config.yaml
num_hidden_layers: 16
hidden_size: 64
num_attention_heads: 4
num_key_value_heads: 4
head_dim: 32
intermediate_size: 256
vocab_size: 2048
hidden_act: "squared_relu"
norm: "layernorm"
norm_place: "pre"
norm_eps: 1e-06
positions: "rope"
rope_theta: 10000.0
rope_fraction: 0.5
qk_norm: false
attn_scale: 0.177
bias: "none"
tie_word_embeddings: false
parallel_block: false
init: "uniform"
init_std_qkv: 0.0625
init_std_o: 0.0625
init_std_up: 0.0625
init_std_down: 0.0625
optimizer: "adam_variant"
learning_rate: 0.00304
lr_mult_o: 0.645
lr_mult_up: 1.07
beta1: 0.95
beta2: 0.99
lr_head: 0.00831
max_grad_norm: 0.5
warmup_steps: 204
schedule: "wsd"
decay_fraction: 0.608
decay_shape: "linear"
final_lr_fraction: 0.0
batch_tokens: 8192
max_seq_len: 512
doc_mask: false
z_loss: 1e-05
train_tokens: 80420000
max_steps: 9817
dataset: "wikipedia_en"
Each number is 128 + 32 x the weight over its row's rms, rounded and kept within 0 to 255. Layers, rows and columns count from 0. Numbers have three digits each. The size before them is the row's rms in percent of the matrix's.

# layer 13 attention query, 128x64, rms 0.171, rows 100-127, columns 0-63
113:132116093175097103185141084109164126155091073138122084059116156178122179178139131183135094175109091107153143127116148150118107083132096126189101108128098161188139105124186156167139127105145097
093:170144120134128111135054138112174119181138082176070156115179155121096121061089130137126171112117141169200103144111121113153116121099116176160155146078104118141086159076154115066166151136125104
096:135166104115105121124149103140109190115135152064190137147115120096147115104168183119100096146170066152089188128183101141104107076151080072122159136118103104126166090180127121130173158081094129
102:107113163177144133118139216116150077126095085136135116155112105102070136088171145077136092094094140150123069085114125104071102156160100154135189105176161158110158150133151168189134143126151118
070:104187122127191100154178135103110154115164104133162116067150123117126104086137103158093144121140184140142172151112111104097145069073126162095120124073070120178102123176148133161082149099063123
100:063120159143126115159168127105117157139160115113151068073140112103111129117129071152074165174148178196141139116141123056178144119076078104145134107139128169119120132172151099200130117130103089
086:135114103135119112126051110087138136188150099174066114106157145184140104131105125193138201093130122109128129150126128132131113110142191128152119111072128071057151190123154152062128115123122123
092:110155119102135124135080136127122127135157146102088166153101138186084155103106161140142105122121059100119111130086120192102079126195085049164116168164109149173103136129197121124151157125190135
089:048157131132109153092170142102117126115155134103118085106129159053144149182139118179121150100164163099121152084209112096150168095122124185129155089082130125142153121135107154103113193085145158
104:143129160088084177117038145138114162127146165119131149169102141088070115110120175138105165080129160105075146143104104167130168117185101108159193170105124126127107090139105109068153155128115177
095:100143090111130159165110076091158178191135099123076154150125163122143115092105085205149156103103170198103098148114147142114111098138157133162179131105109094104113089120140101048148080131118129
097:145155154112157142128160153129155146114123114067227155133084165063170111123123154073095128109124166145128154095131150105138120138089099157073185078129101119078159128170081141195144132115122116
090:140109118082053119119116173085080130145117118120112073106167123102117101182147089177129086167137165144175148127167117147124139141155131105115088204133101140104120091148202103064098110173132154
092:135126133101139170143169119124137135110067125123142111149170148097173124099155172104076045118131120163152179162094145120181113112158100041157107120117077153132130110176126106137173059126078132
101:091085134091108106090114165119162111178084123145153142139122126137152132108163243107093057097105178088096145130141135140116185128101095121143140137127088094078193120160142172149089126129146134
101:091095103136125080150162064190132131195114138121100097125194097167087161063190140116183105105134075109115122101114127118097110116150148164184099091119139170150163134147118158139099117088140106
098:142152128080100110142133110117110120177143135124099109106193162107150164098123094161160152156173173177107168156163177107143120149121199146056133093053136103048171127162134101134118136121135116
098:107122132161080153139136131128082103043145179142121143112128103162164133170106162148079152190155104160203203107104122113124154095148114051114082175125085134156145137138124127127118098142116090
078:100126113138118138143156076134114063123163152174132122081129097220105144131088138085124120183128098114162119101135144122096154125096120184136140094174144141158153163101116082168090076145160044
095:195179154138171091179121122139141197046113138134167081143121110078115128162108125078148102127124079089185079110128142157151080141077173158134126150126137154107131151160142121165109119110137081
106:104147148129100125107128123157170166138132070123073143146187157129093156090126179099096116080104116111148180057094095147128141074166112096135150094097151163189101151148144154092172134087078162
090:140166097084165140123132068161138188124146109096158178142098115161132126154115159085140114067132096060060113108152119163171139107108134154167115075157149110190117098090097117089162165111095153
089:116130146130150117112151183200146096108168145134153099106161122145117157067092148060074133111159081140099117098123118092115115102144072136158185108091167155139131149100163071195188132135149105
100:082174086160135133132138213108129168090198105084089093145113144129157116104102141083117133088160098109125127082117164143120129127188123135111172102121168061180160108145170096162143089106105153
112:136119092126085166112134158129136151121132171099168108140093147092158101120149102170136149139166132143068167185157143121140116103172075182119172111093081113119157049120050079109073138136096135
104:145108121142107102166160122142155147166146080149077132125155161105101123102115118186166161165068185133157188134141114078093092119124203189117094097078144122102114158097084105094074142135110141
093:145119089109106188135054151073166077095111143146128094145128146130109127100094082141113146146121138145078105195102173136150150136173147153164158121082097144125091134086122106113138100144223078
096:135072146112151156058149178092124095132116147164178146113068122131179093201118118084092095164134139109140088151142142112153173187083109150108078128138094132104127079099096154171096119165129111